config = dict(
    num_hidden_layers=9,
    hidden_size=128,
    num_attention_heads=2,
    num_key_value_heads=2,
    head_dim=64,
    intermediate_size=320,
    vocab_size=8192,
    hidden_act='swiglu',
    norm='rmsnorm',
    norm_place='out',
    norm_eps=1e-05,
    positions='rope',
    rope_theta=16800.0,
    rope_fraction=1.0,
    qk_norm=True,
    attn_scale=0.125,
    bias='none',
    tie_word_embeddings=False,
    parallel_block=False,
    init='uniform',
    init_std_qkv=0.0519,
    init_std_o=0.0519,
    init_std_up=0.0519,
    init_std_down=0.0328,
    optimizer='soap_variant',
    learning_rate=0.013,
    beta1=0.95,
    beta2=0.95,
    weight_decay=0.028,
    lr_head=0.0432,
    max_grad_norm=1.0,
    warmup_steps=76,
    schedule='wsd',
    decay_fraction=1.0,
    decay_shape='linear',
    final_lr_fraction=0.0,
    batch_tokens=32768,
    max_seq_len=512,
    doc_mask=True,
    train_tokens=109900000,
    max_steps=3354,
    dataset='wikipedia_en',
)
Each number is 128 + 32 x the weight over its row's rms, rounded and kept within 0 to 255. Layers, rows and columns count from 0. Numbers have three digits each. The size before them is the row's rms in percent of the matrix's.

# up: layer 2 MLP up, 320x128, rms 0.322, rows 275-309, columns 0-127
# down: layer 2 MLP down (transposed), 320x128, rms 0.293, rows 275-309, columns 0-127
# gate: layer 2 MLP gate, 320x128, rms 0.315, rows 276-310, columns 0-127
up275 094:098154083126100148132193139137106111125085072071121108087135153150077151143117074103124126133123149091135133120066151136082111063152117088126096112143121157125125169124078119086083109105113104080042180130125158137099116098162104161072106088183144139144125126127186179145165189128102066135102138158081127139173177097189118082113091142134107100129175155096117143100157091116150194112159
down275 099:141135222140131071114056116156121168102111147146131117158100111118128146139114113128128100185104095155136142167207109144103104185090138164076128136114148139138130115123128160213098138193121137143164114154146116124200108083141158128140084131066120137179130152117070154104051082111120136139135164117133159116129106133041134112161118072146177168113075093143106114123152141150095060106130
gate276 100:103131136134128154171096147092172183156062140124142132046125177107151125170195110168102148056138134160070150127104130141124124171039135083146085152130125165134165100112133101173160078103170116103101125082138144142139078109110178122139065162141109090156110106135122106118092151183156149119139166137126085098087129190186083078164150088121134114179180105133126125114141140100082120106118
up276 099:162121146092182152176149126064144161133072129203142138106110105147140139151123175125054159073105169111075148131177116126093124127057123105107132172105116171156173120104138100143128089144120142112142123128132153147121135118105151051154079175166089112131150086123125152162082147147117179146112147133114043084102157186156063045111167119122090126171140107125114115083113172124092116122155
down276 106:105123121157129074078144120153151108147175118082071097189112106140145124117105110096133152181117089149173152119130178090142110118225164135099129126118125077138115139087121157120105176141117115136089093112126144111108124143142125146145228107079155135118096188115152133110147117088117085101111137151128199186152111042098156210118084113138157125075126163131142109138116086139133207107161
gate277 091:167132126032084122124098107161072122092108116169080158214142115086071135069103170136106139122188136078114084140166152115067129146148121080141112124103126127194134156094102115126197132117164131145159142147090063164123133181151184144117175083132181177130108119121099119092157129127103160100123136134134080139113114135112119171140126092136076106142063112089099085142106157119171098116106
up277 087:176064120118080101161176132144106174109103100129108150193141107111129159035087119095126122083136120057112109118137124150069095149141134075123094114106101115190143201121131103108151114159152180127186102119096130116126145160160137118083166090134139180175108119105169138092164113121135162074134132201182076122154109137121109156137142091190144105151087111116113114177106131143199104100110
down277 098:144152119157182177170137089114144154187109106104156202135115211151140145159173127107109114110085088197163135116116128151142110094080105065108125069111117107115136113120073139122042123165114107141096121134144119145208123130112103077142130151127109092104107155090130145131083167133134117165108101140110094160169129120152126115152121182127110193111106181200089123106126054073094123089112
gate278 094:166173171098151131080166089186153108109098137086140132146182174148187127120094155120136092137130158142176144158062104158136132139168111104149128167077110124173150104053083137108138158121100137118088137169062182138133135159129096126096110088133121109140148082088122115199113151136139048110093110124106121136171139120178087109118146137050116162132074078093128156176178147111084166149097
up278 097:136131175089143160086113116174187089120097147113140124164205168149146102147096167104087072141148144144128121152030129179136106149182115122174130162079084129184165094037109121112167175116079140119088158153097164158147131146126096142092112104112123108117174092117140121177112158143125071172087110103144141124167107153151102144130115149092111173125098118100125165177153137103096209124124
down278 095:089083102177164150153107085141169133130188139128126140111071127088108053071145086191149142146074209084148136114194172079145076137088087149121100103155192093147129097113141094191133163205131136141114106121158156125102139086168136093158124131149125153160095130133150087140146124105152166112137176123115111101093125113132193063115122110160122132095128149139152091103104101096187104119136
gate279 091:082182099087133180071104122122111107120140131172159184106087094155157136171118142175142105141127136199161126135140189122076146123170091099113181094129092166158104123123129142171103154118153145065106115111127083139144160108112149143067133093151160156159139151141179176179145113075132115200116090171138184132131152151138173171117165171151156135166088149114127125096073203181106101150121
up279 089:109140119128127162086109139107115137178135133157110175111093084128179120168132145143157106149137116202164141148138138155082134109163130095129174096077121136154097108127146126161101145083156119083073124110083107143123198113105158152089107038138141125142152152134183113209139083073123151197094105169143162107122190169094147154082135165166144132171093158177157132135058186146126089162137
down279 099:144141138120154132118137149102087116079122123124102133102122163146158102109150084160136172177155136093143154155066152124163131154122102092145087097175216105047069138086170115075166192148079085095123103156120155101113084132149120147156143116141120106084183097123158119118120154126058201117201084119094200155120124127114114142095159166071100120119154108125119103137091129088108099069132
gate280 093:121097132135133163162096123117125137071102136099130103135138147122197178131109193132163023173070125135076081081140186103091146115137165109112188117109106078107146140129177131126183132144093048108151130173105110165153116179146140147122067100084121162081071145098125104131175126133112150156175155152142134127138114133130196128139151168102129120174175130088098063139127162124163124099143
up280 100:139127152157184096059145138114094131093107133086024132147121133075130160184071162204099145122175145123074098130130125136158133146108140087126158113085136123121107108142129111136128134119157217100126135136127137163138127121086141135167163126078160090093153142152070091157154093186128177133104162147196132101099141113147101087123094135154090086121126139187132068082085103177157073142133
down280 093:145141127114044164145136176133101139144135144114165146123151128095141140095187119121140090166140158175171156117162104140147145145053141189135133147186134136160083089143118147162219126162097137104062144106114133095136119191119141116107068113171127147143115127129109089083162119119128101116098139124083113128097140157087129128105154060145198154058129045072162159107103146099160099108180
gate281 094:129115133148115106117122090142066097150116106150137132159049099108154137103104200099128143116155092089120188127144152094107150101072138098120140174163144123157134147123167155108126154090129158198122064158137126123080085105091135039140107134136163130133140107100024099142066169183173123105165152079111133056117156124114101108177123096176121141148131107146139138101165178176083120104123
up281 093:133094142114126099120146109122076107136089121145100149118088133135162130111101189082133148103156123073158205130153168086135149111079118092129104175186148151158138147086173147115183151113123189173118057159117170119101130085112124075122104155150150119147143089069014103105080136129182121095172142062097099093112142116124123126177124088144097143131118121148135146122189182181102145120135
down281 098:137143114146145177165147167143194167122187134124105106126161149181095124174157092151120126142086134167106103147143123204142085153163068118141103090140123111118155138149107147134064086153095097054136174134123124152154131127173063128130138147111071104130100112142186171104177099118096090120053067178170138237131108126125185124137154119101142107131146121129102113144097118074151122124160
gate282 109:152117112081129101129093140145125123156130099177090108091139183211165095118147180072108137108151098159171112129107125124149162109153150138153163119125138100122154142111110161157164087112069101123137134144147095108155160090173123134137102096178171102021134143096117168172128144091137120141144121141084073076070127118195090059215082113129170129133134146134184137138115118100196122118156
up282 113:131133092108097117157123174147063120134160134183116093125084193124108114164101118100089112152125086163164133099135134090150103106187107111133131132130148149110138223081190122116183138131144114159134156094134099123070120099150143137143131177130147120101121170098105108151175114064157161138150128093104132152102102076223048096216088131116104190091171120143171128148134124157113141110151
down282 112:132125167067106206166088121104172113155145165138144108147148107076174164126145166154109180132104210138156093120111133089098089181090101106123129122116124124150114108128139146089110103132122131129118048151131162064197224115149110113126094093105129121053143094145124163146099144110070086106155175138180087181125134128161121130158146110154069119136110097142092093104082143105134100091150
gate283 104:155108164105143118130124152091101169100155121132103157140117152076097154142151121174183173150143139158116190142145232086188113104129071106106076140150127127157129092096133048187086112099081142085139138110152165164084171137145119096137141099141176126148114131121100107140097144159113136115169121078122200137169169151139068176120151055111127129122130131118137162093161107161122134106214
up283 109:145083141100124152128136103098099137106175094114081145103119158105118155145141192166093118146102134175126176227164210103130147090161094105091075182133150122136135117125106022151090128130164145089116165133128144174069170132217121129144159096085143163170120172128112133119112154154104135133138134085086157139152105169137074158112126120122083132092158181106106103125171106102153128144166
down283 106:135157114229150186116220147153132099132126148124114163123156104118131049111066133098105180131151112067178102119081139103129120135161145156117134126159088113107081124163127166172136155108152101043101090114115134158171079088087120165137113095144091073089135138132168144109114128158089134140141132142106097083164096096125148113144114152134055147116122108170112095129167082171085188116119
gate284 097:102095112110140159046131149161084113185186131136201130125091152116121128127173075176131123144141123194102129122113140095118178115107074119135078117130121130144142130150117115136117109137150062119157138157185134146130185098116155133074157102139148108147111171123125134111120150107107126170139101091145126106096132103106161066047164152167175188099088108121026198063128099104138120132095
up284 108:136159132089086095158169095116187095119098145163119111084114134137199107104103124074075140099078126111142095093217137173119119083134148171152142154123145188103134118165110070060141121154203136171123192132095126075104147110129156152122153088129113122152125128148101152102153153086152138179145138154103131159131097169168070121204119073106128111082132179126125095160137175133135091099102
down284 112:117118148128138116120134149135132214136152086132097130146152075145149133150120106086092159145137145096179148110065132125182167155164076160081177181155139142057110137196118105064123133112083128185170096168149137125090107060157154174132116090105150176138133119150129123146134156110094128071100088036141148158129132123091184140153141181088109172184135127134109155162142119128192123147133
gate285 090:139131141126105140082136148155111136123128137088196117150114148149125154173133122154067128139145113164161154168118141155096133081206117146073140172189105122149119109177213085100172096084139111090031077100115147100195147122151113209165123091121140054152150142134126128069180085147118114155118131123113117150083099166137157099076109147129065156121145147094155148127128119138125153143093
up285 092:109138113133168150155095130173167087080111092153108140119103106108060149104127111151156119115163132081148073066115093074178167148082147078164140067142162153118127147152118151148107162104148124133225127122164116164094078122148107070125119149153122171147088141079133114173092178089151093056161086167102088131161141080090092140177123107129150112113094079110113124151140149129140069086163
down285 092:138129148195097092024161128146093152153177115140160116177134171132135152138136114139088150142147124206157162102147133124148136055102190130114165145152127098142118115125174110150138069153140091112121093136160130110155117134115086190123160112129182165175176125099131149168132095108143181174130114113137166126090090162169163169087109136115091155115111157093162127103079163077161092065191
gate286 093:087130148128148115141130091150091138138134126131157184126177141096060134148202068140149140121123145125112117085102125104124142149139183108157118097100078154173154125130113128162085092185154116149088190149080121161115110133166095182122189120152138140141104169093072173138157133052107053062134129108098104124109124114138113078151162101188129098169158121147097190089113124068122154110063
up286 092:191156083188129098146110165149141150130101087126139157070110136164197137132129164092110066100080106173170143173157182110134106116147124153096103113144150104086110140146102142148151129131046141165146078089118147118117164087099101071120062075157138091165137131160138098138141135182062160148112065138086128193135120168099142138124091091058145145113124098108156109133172134153109143077099
down286 092:098106132089193148119163153112124143132148093110161138145101171106193147193131073170153133075138199071096077099120053142144096157165124170107142113153126128104151145103169181109144080142121138119183159143156091105099139136109116112119141145150162141085097162071110074097115089064160096106167181097062074127120144131118133185113140139125114101090121110093161121081133115084190128166129
gate287 097:136076082061151126072203107090126157106115119140086155175161170120134140121136173129079138042119111116115157082168158139103088151085114130108106083165120071084156145138125178117135163153094084127131159106134141062145094173158122130110089121091133088076131098153115070124112071144136118104115124133070149134109056148169190120104067126114121150092095150123132111156080161159147136159087
up287 105:135104096094150120156190141110111116112141118129025147212185114136202128133084205135060119059132113102114065148141175166119077156093166138079079105127089081127093172157158146121124122124079114124144160076128097097152148158150106103122086091139131124102121071117131110170122108116158135140128096141124109104154102186155158145129086140095102148099134120131192156185139141140122150124092
down287 108:183148181115109106059122152143109140167097070173180120106190056129091100083141089078100162117127085129121163162129190143131181082141119141149112178095134149127103074108127139156141156114189131086135094133134114130111048131120128111066154140135157159136149089110161134105152080112084146112213089182160168123120159138169120154103099163171168162118094088113111111177108155116136120148136
gate288 111:119132057109074173136150093144100108187187153160098162180124127153161085109162172162122125128178123117159161086124100141089122103065118139127080119168104170129095157122147138130175147107148158100108088124139145155143177144121148110156145133107130111174169069155086138106152116109165098135184134149132076104138179120109147127179196109120142179131066037145166065126165164130142116095074
up288 098:117131058100063190146156110135126124181159153141111149161131128142144092135173183119125120119164122121140174081097101140062117069105126132120069128188108181101077146112160142128195148090128130100112105097143144165141180159110145111154148125092128119170143054131093124125145101107119101138195142157118076109165165118129138116175198107121131198143084053129159080141155169133125110085089
down288 097:069123174153146094136097148149176135061081133136116077105131190121101143154098096106144134115114179152083087169136180109207123129187121105153125165064143089132134084133106092123094169109100113189161125109141093123099093100108139153091149133179122110086144137107157151102159161159105155105083104117105124117099135118109119125108038164103104088113172219100056157157098109119130109144142
gate289 091:152171129150166147125115131163174149102097150210093071109143101051139097102104127123107136176092165165150158144123139135076119140120129048122153106147141167082159097137151184132132088150184101103134173154137141119093097120118226142117155141075150144197120125134097142055086094116133158097163180127141143085155128084093124158086181116154171139121141123101094160153089118158093139116089
up289 117:117158118121181129087144137123131078085142068120155086087108096161088078186098060096105139117058129063093170186156132104148141116167086115136179159141178134149159155119120122104120126119088088124147160138115105146128102153174168080116074139161157180133125139127134160138125147120110118093113108161110148138162055100205081083103104150154173148145139101103073180076146128140078098104168
down289 098:144079138113073096154066122139118182165130184135125179144154176116184172062166173136146094120186159202125103082106109141115100122134131144113064091142098135107129122132153152148132126164159132098109084124120184090125141115060083168167206095117127086070109134119088094168123103148134174150180118137132120128135175146089179152130153146064106123132118146140166082171143140137148174164106
gate290 105:060130153151065102176151111154185128051144154097076178185143194134161128080191139070089201161132080128186132118154116180139089134112089155136165136148119134146155150111168087172123150168153094096115130094102130129128145133080165082161190138124132132140147105100121108153115152117175154132123142160145103140131183133137144180170157129090143093141135100101151083178094093126093163143157
up290 102:068162156149104096117137124159181119062168180131094154150131163123119187080147128077118232197111095145168113140101100180140084133072099117100177154131109134171151137144140128164111174179156099089139166110084152159145161132124139091186169146111117126145141146126120148142116147108144141142097143161138086119139200135128179182176140090103133126144134119110154045189126106139103158142160
down290 093:138094114113172118122121105158131150194123134195174109129117085160137111123112124140127094136134225154092164112096144017111158108182183134179093128190120132075117140144113187080121144126131172129143092098118113127160081105153127151136099078112093113135161109134098141095105141164037114133166159158114171088184132078124101060101129115130117142140118135168095163108115107119109154158082
gate291 102:186110072151079189125171130133114126106140120086120145174101186117126148109167113116122127123118101080108047110134196055133138137102116118115138085078143159130165130104082122135169120147135092113127142123168120109087141122088057104096128124159127134146143099110111105153106130120131156139180125082183120138148117132033087101180166121053163093129151198103103152107117105045161103113095
up291 101:199109121126108158159141098127141104128077091096114114088105113085116166163093092052134192151131172155095120082138144057123123171163098145129085070086134129147139172104149072179132143128070116090144127126134126132084111112128098138127164123149171114132099134112155131194111144077098090083138115112144126147208199135133086094179067158117151132067108159108183138154142127146124148067131
down291 105:081159191187168160152204127140068108084099096168111138139137114164151142141117147124170121103170117165113195207163121186120129111111133141183176102138168139115111108119130115131089115109129156103127141087076081094188126102138128162181121149128172112091164080132159158100083111145165136167141082128119064086159138134154102167079094126113167126163097148125083142143155170169132172145179
gate292 095:090156138101157147152133123120134145116137096068126141089146120120095123122104128150113150096134166103160165236137129066150176090156130053162142149124091123090130157079101137149088107101219156117151139147147205107041151110146132115101138115097114158069149077122136123071146109114121108138081161156082161095162097080132157122108110152083180187081149170118115136138101159139159102108121
up292 101:105095123132164134196102158101080085161089133101120118154174145171119121086153147171155108108160120151155136143150131107129152139124114097113069117197186094129180098087164123096120189087163147113078135115191115109128083125079145116138082171128102170181110152181095097174180165141156120074130072141117121095134157134135101098101190128117158108123106084080111104159182143063109080115091
down292 098:147165080143154158095138089145144167122164123168146164100091154111102087164115158080116149161147171073066095118126150126120130120110092118144148116115108115149070098139084117169142071117081171180137103121055097129115168145186113176087135091150135075082167096079113162080134105093111156169158130115152101151138085121139133129178064126129121146108152180210131145102099124204151163117178
gate293 111:093107065125211121126116149102119139193092165107107145137122085138156158129150151212106096131163142104087110187087132157100146186096094158048143117085104126113119100150129152155132142144095157140086129097110108130176160121068108125114150085126129104146067070142109101068114139147089091107155137098154144144118097136115146162050140128126137081190084162097136098210131144134157162147099
up293 116:084088086122203122138128150083095183183097176124085142163127080147169148134128154193113087121152135119083089171107094161120120184088108143054144105115133149109130100122133154161157162110097157094120121085113098122166188144082138105137132074119107093162089047135131080087122135158103123131141145078168138099092096116128149119063156136143117109168092150095152083195145121127158138088075
down293 104:058091176125088114126139100113128113110186165137098116122148070138143143141125185084155195144106192177129155097128123100177141090174090193160128143134154126145148097165149121083143161111172135137159138137115126160157166157107150155130095218095117162106201140110158161146107093139145086119124107095105149176058166146082115091137097111125081178128125091158106126152104069146156083114080
gate294 106:182051155116093124166174065167073159140165160133125158129099143147148103169121122136150132079096123160129142074141145154086147099128113093174184113050084128135072156110153071109139150148104116156166156065123095152133132124089130111141176075128143147094125087082132092151064135111165146150094127133122072106132092123131138179094104073182089096075118108117155159208108120132110115128152
up294 113:115152195117109130120098193106125111122136086120136074162131097082106165079107128160119158161146170131148077172095117078110107105123148139137055130134148144134191116154153114119160127163127155138113145192130125118100123206111149080115045152124124108172172156136094174109169128125103123093173095130140157173133192176087133132210136099107213153105084089150112080127093092123135122136115
down294 119:152140090141107170090100158131127079081099087123206121079095122175141149118129060149100166127147133158147090106128102175154145117139133196099141166098162167087104135131124165124142147103091173130106165180103114111189142097136141173190170171171088179135189103106150121152067146103095162140123162097131143155129144089153058165061157114101082104125103161174119176134117140169154132144129
gate295 106:069118171111099165111181142179094112085109114084161115166113118186069126077115135194142145121118138083118139145162088130137143123116139116171151136136128103159143095135080089116145135115164059057157091124114161104150097127116091160159100129108128175177177151120137137085176147128203076125104155130149128133175146135117139110065070178157162109125059138156060161157124180131115119165176
up295 092:154128126128123056043067089096181169210209124094131150133147125093161103124117133123070122173062116135082171105114169146123155132121109131120155137146094157181176128161125091132122151080111157110107128123128142149189102106138167111097125090147103080032093122149152181188128123179087147130117108113129129115082158063134122116148068106117115150109178108141142111148114124138110134148154
down295 096:112168129078141078157101197127077208124138179184118123164129165087117107128113154070165090089150142146078163141103173125156092103105086134077115135124137129096133168149141144157109045191127147149179143167088125145034112118122154105127124105147164088192121113100100101094112131105124171146141131165086071115165066116084131086141148112144118121125123125148112176118110093111109068115125
gate296 108:134172121113103135157152144121126179154164111133129124154112191127163137211114093110137071098133083156099129080149119144125075109123130140128212179186090117112105115116098128143125122088147172126107094108130124129139146164166097171150139124155148143200085055186160120128128061115162185106121121160120137071096125064137146154081125132089074107086161136160090076118145086059104113154151
up296 111:028108091121152113081145128125160129101139158139129172129152154104132080130157063106064112065126135092096104114138168146146113171133124132067089110143161102154145136077154148181068110149148067090151126150115151112174122082130162110124154124113102111094111153086113144185153094165154123117089125146196153151146089198130159085101154126087107164135107127203157202161089133087125116147148
down296 108:085097154138112104193117148132114071151110104116130148139132055147152050119137115131128142113164105148160151127131182078180160092109114131124088103139136103061090140137127110097125110091087120097192156145088125175082135170122177170110175059123096146092160107100145134181124156101084113193127087057116086146132103088095087101130129192111119080129134111139098152110135117204135151077117
gate297 106:108111149183158180149110129110169161093152125092103165143153125173154101163199137155111136105164111138154091121147161166102119132148149177160194086126119108095116129152128154127163082203145120146092083177147104124148163137192132215103143097121090119096123104173148108053156117088154191162125171164087156113114066134100183123152116149128154148108083090160130156067151129156088104159140
up297 100:137117085177139124127140127099137108170081118139106153142107163124088126150198072173142086093164153153070217097128159162091162157165107138133132123112178141108132079079088157118155136173150130105114119184134087163092135093073151165142162085139123130095159101146101074104140073104107153135099204146091185136126090113125144121189134153109209149137094143103140069079103107162130148144135
down297 101:115101123107126112102153184151128152116160153134116088112169092096075142116126131066139155170116120172118140142218119120151176140093140128105048127160096035128175147125180126192113144119124123153138166127143127081133095103096170061120145085124132147159127178106123150102074134123069184179147091180104127121177131123126166041148144112192086137142134145120147102117090111114125099100164
gate298 097:160147138135092090117148113128143098117122074118152139141121105158052159150106075121082112098069133156157118157109121124126122112167136140051179127162207178087096144139167058149127137190133104136119109154104078125138137045086151155130198143154156201100134137069128156117134166174102145145139151135119180126112154099155154111101129165095129160162132108186146187113142133129084108199131
up298 094:104126104205146138172136163102120180142133162166152075121105139133199131131138169097156169099205138156068120098120166158130125151106100153159105117104103119116145137095088196094094083086099177133143142130107190130143079193136076111117100124107096086165123089200108129167162084112154146088113069157160099117146112107100136162163110111159135058093156140132123084148119124192157153113146
down298 105:156179138067120158109147077153076116105101184151132120039163141120062093127078119073098143132089126049132097116132078141085162128130095253107113108142120102082153086152145085090138207151158086149128139137107102126164172148111127125181142175133135143135166124131149130121141142126172099113124125117066105129109138101156108104107124156098172153085110131116151171125107155157118143162159
gate299 103:118143112175132180131085136125122139148125144115105098191143135133155154126138133156139143130073115219093106120130078124077171103129141122157123152099115083168140040133118152065150132149135098147124119103129121087137143151154142145064167128123098128099123110170161186060061114141162177130093140093205137123062155118123172123088180180117139119157136147112149074127137070125201096079100
up299 098:108155080137134153140170143107139091119091114146127147183072152137158131153115160089119142131095113137108160124143107137089127083105182096150116132089094064164118063098111135105134104085120063180096092141114150100120139140185145151068127130142104115096140129127194146085067145114143198126091108112131066140045137101122150119065162164109109120182082176087168105183072099080140133099136
down299 101:119109180109184127132129118127173150104154151118175141115198134144109163135169080141136133140165205099166139115138186115093102120120137190164185165113126162112086139114168126094156127144113160111118051106168108189155142196087083149190182145129156190146119111108105077207156154138110116113136128134051171155163094143111148135173088114119109152125102093152099121168115129144133126185115
gate300 114:115109136063071135136092159132133188186169146083118094119079091113146171128066130141090145126128083183177139117139152087102135136117095141167092109079121158120117104099129078121147133158165166169089109151089133119075176136092061184181106114125171091148101144105149103077150045097116154130104140121112166111099152137177140145096075145147140131132102149148094058103108097104195125165102
up300 104:119093176111133128157136153130064194149085112158114082163114099100112085104138179147149129091158111110168154168101195099148173123151103132131081094057137183123171097100108116089169169133151098179111096113078093127101137151117145088109064124124126101134157072109075127147065142122089078135171141125092139154151143197148102130127136128171166160118080117102152159054106150140170084089126
down300 103:126155118158148135112112093106123049108078117147142127121147108180133090171092070095142138143144134072154107132124080110135135103135193128101072186123136147073082194168189112094113106132134095052133143129124152182124159145167131132149126126117092157116147143121166079105204173151159131091107081057114109136069139111089152098116084097068142164110138098122105111154127166193142172144112
gate301 103:106162139099097134146207108093103129091099109123108088133147116096155065147152150164148123110123152159122136197155128106200136090139054179095080119073145160142135073141169064096142082114061143116112161171115170157130110158052138128153130126116186157155169104186144150119157127175078151102128151128161192111131167196112097166161124159169118130101127143102135149172127126141139143161143
up301 097:083125153111096139162155127091111158110077087140138124193098110091136100111143147167094123088152197191106122196184081139151169107141044167061078095093161156160144084133208089107101101090058155071113166143115125141130103165100139144146099153094175145146146121152165131112181097150085142130119142138164131099080181181152098113123102100151149110105127128124154140105104147103128131112148
down301 094:071116091156179131151149105143170137173192127118132093118103122193089148117075176122141183079138111093138115113074142091043088115103147120141189127141137039135128126151107155158156153102129085164115148101079138139156131123161165157108141137127052107086101133070110138153116159117138104153105143124171058150169093109084143092121125054082134171140126121190103131114131126159118131088090
gate302 097:086114095147140156113123136076112111115076086080109188207152133139077108157134103113088049076162150081105132158132161109094158093072136117121113133094124147155094161108151126129097118090104129112158154141165136181142172165165102092104091125179177132105115086140111148065121165084139174071130115105063135049070122132063122111112123145114112157150147127150117125181103160100117071122156
up302 103:162114115091115144160113163145095196104136112177152116105182146141170151127120169149146144152055108155123122123117148172175142124120134135088139105198082109054158179138096091159150095150105118177106097082149144099113102112076072159163124151141136101171144096143130114101130126148122151160183168114167144168212159117133110104134146106091128134102184060077142144079159052121105099072147
down302 100:123147119173100150080101142094113016121112055055164188136106121153060138114077151117142091163141111107143153143148160175082166110058135108095140124098110147151134140127144169095139163138143155134135119126162123149128165152140135111135152098152120141126165108123139106141091103140135206180112087105151133090071124101103199146084107186085141066131119158103113122165104167168171183136126
gate303 093:162132122127161098090166202049084134203146130132171109142112110114059119166234095142146115128121095148166157172134108127128165125102117147097105140115138095110164103075146133125089149164133117209149155118164117105066171063095124134110104132144086133179128149118135138092090152152107142170157139163128210120106095143074133124120133123089188168116185168153130149102109104136107127115122
up303 097:159125143114155124044162208046108152190163147125179122141103117124036126155177094113175132107124127134150186141155090118150149113104135120102128132117113145117153131115119129137090130144150125170117174100184154104078177068070134158112113098182089154181114177116125122094113134151106125117150129163153175116120095135038135120073114124071195158124151133136109113115106074104108135102122
down303 107:102089136149073159092121121123121145127161050076102153112177135168063081090147116140073125160155098037117148106142132104135118154085143099080179175136096161088114162125154110141108168148115112082143088059096067189122115173138122155180133134144170120170130089182129109141086123130096163162162120118116096096098157117138160095141114128137149152088116123080144159141159169068090161159091
gate304 094:182145110126110179130096134117097121123163085084103147177165196134122129103162194064144057080169075140144139165131191062143138129109172136114100126102158130111103154138138145174167151139135121102189088143145127132143129130121125150133059105164079084091142097151113112099169154126167160170124090144131155152166126171159155165195133118115108084113088098174104072122133152184127145199107
up304 097:035084162107157082122202127148136168125122144115146158119096114106141102154155050164091182137108141140126127112144088152135148114141090143139193095107092139144163100097136111069079051155127135129068178124118130122141139141142127105122210139079149144130155223135081109124107135105095165077143149136098088116092129146123123121073102106155141104147153149096139110094070156096141103062115
down304 095:209117108118193135102110095094125168096167163115201088091119158074108133068121169176149086077118148137150111122129169103097118119176114160139126150112096146128132162119155087179099080147134138136153140183083120077109143105130076174098088102193132104080118087151123183107130113128138125177109101134085163117147065198156162152146137116097078076107113150145132137061117171135125157149133
gate305 101:114063124091156129125156141126118177172096070140111155140165205082148098170109184172159097153099078105083133106147164059160075080089098085130114141088126140137075134178140128082150088130092109122112159154144096089153171143080061108173120118136110133165091142148171148085166090081162130142148070096064132108153173135149077115114093132136113142082103137151170139138090118140120125154145
up305 103:132151187191105128136092120114167140132118119119150135047136138076148141085129096091129181142119142144132116208154123143082175161127131120126129130158102097121106072161087089140110076115134123146165095100176212159134186068161182132090130142105127082091123105134098071083081146130072063125128067132146100144149131139095154125119183149129160113172159174106079076120150137111165159109136
down305 107:076114208122140154131079149119112089114160142116158137109150101107082103132106122161182092148121122096151145071141111089107116080181113121165103106096137165093103178079152145098149092131130134138107071190114111067140076175156041135084106161116086140127153131183173130019138095120107113137095122112140119169114153155151144158114136083130107150201112141120132187116067120125126144141126
gate306 106:177124125132081126132126098135110152144198108087169119103137150161146165097107110151067123120141082143178147060089127055130186112156155158154110167040124076131151093100151094126110157168110174141142102140104115090109130166145113098107114118141136130134141157097101143127111088187062182122072117122139060152116098190126151129139089147136106094083163133107164100085060155102189144127164
up306 112:102144156093186146136087117106122197112042126148150115138140110105090133119059148184126102126103140107124148140166119162108115148102086082089147114218110151183155139150105145143125171074160137113114164159147190140129090090150173140173135111114125139116089110124190110093126167075167113075144153131086157100156170026144149164106103088152123134159062113117097095147132143135133139162160
down306 111:111109131115138138122134146140146159156119165143091180121166158022109078172188171069142161101120140090112109158168168115118119120100118111133158143138141149097103134149106125144134080128100181176128134092157072147155161171144108101119172093072153106103133096137142160137085123081162137120128089153056178121146106134152067132138093037113165125167112071211128104118144143128067099093123
gate307 103:119118120105119148079140130071087165122188118105135113115125103129132150102155204118122160104051165086122187112078177059117136134154177115138104108076095126111190137145196122166115140126093161099177114144167110173140105109182077061146083147154185092121096179112130176085116146137107119126099108077112136121095165115145110165112129156145136138118114126195152109121106170132178201125108
up307 107:152109154144099156117167092187135133065129115112127156163176131170110153154130117156128116127106124129090139097109123128125089139129105127084155139219145100127110167113120110128183138151108129115041116138136178165090103178092095168074150151151092173148138076140121117156123080193129107156198090109113141142097117123100182130224092131117093093135163112136120037094160083147161129097169
down307 113:104144133113115168097112135090121118130201162101124126108088119055146157103067144157150181120103140037231160145159079133147105124115118181135125107155141186106139097129161143127102131143088168095195095128151120146090178164190159107138126147133114088109185140152177131137173105097138107096127116120117149116119111107094117120100156128122155103084161109142182172139128100125204087196096
gate308 110:176151133145121131106125053165087080217113130160116145162157105109107137110168105151131124094080128143174098101201143165126157127084103131163177108146114079102131071083161074144192133091102139138209117136163084127135141126160178169146139144079163114107141138111096146126157155207163181148110134092104116128106086134147177164156150103130091139104155142149095119099182152144114154151182
up308 114:134139119162070138139141102118110120152137163147173166192099060088169119095172084187128126095155150147153097127181107141111130138093116091095200127178140077135139111146084056158101112097164121131142088145126087090059089098109131140139134123088093154123147178069118133138143152168167190129128140084160106175116100125081145127150138141133100089151101152123067139089115196083070090163129
down308 108:145122146109128106127167115112121130183123151138127116121080136156093079112149068145187073131131118146222145080160126110099165121172110154120095133077179146163144110104138090096136167067140146126124170164192153102112182111195167068180166091105118051144078135108135157101104140140117142165149149106114123125119094114120154089215107075085119096110164138095116072097115136118102171130133
gate309 104:104088099129098141104153157161161112120159178159144171156121143088085118109117026082160122167131126165119115074162110135185162157133100100151190149162101128090152029079115096146137115154139119106149104132115108117205107149132168111139163185119150129116165134079119150067131147148154117124099141183122060123137164128116140092138171128160098104097068117103076084122162140133100092190113
up309 109:137170170163173113156081109083094164129122088112105068101135129150163135161114239175096153083115119119130141165115127117093086115114143169130103067101159118143100199153146141117141138045130148150126139156129131116056133145161104154142135114147114137130101111168169117183133096107094182121142145072111202117100076130125081154112088145089109155151175136128185149103081112109164153074158
down309 103:148108078123126152094163131152141127109181142108112230156140122142059119104157023070153112128191105121076125065117100101158177149137088124137135127148112165103157100120128108164139089154157093133178109143133104134177103097103188114110143151130182168158152120089144146077131157131157105155095122135116078142164172141155153122147158155142121109112096096115056147130199110140123114205139
gate310 101:139115136136098172115152106109164183127097118129101154137114132119097069132170130133119105115153203111179158104111122121132109114079156089157156161134109086164146112071072121112219086071119137127162187114136191128134146110124122146150150133143170128131084133106152215135124177042134147101103068142106070128091152156158113123125129094168144060141049103117126158121093125100184128095106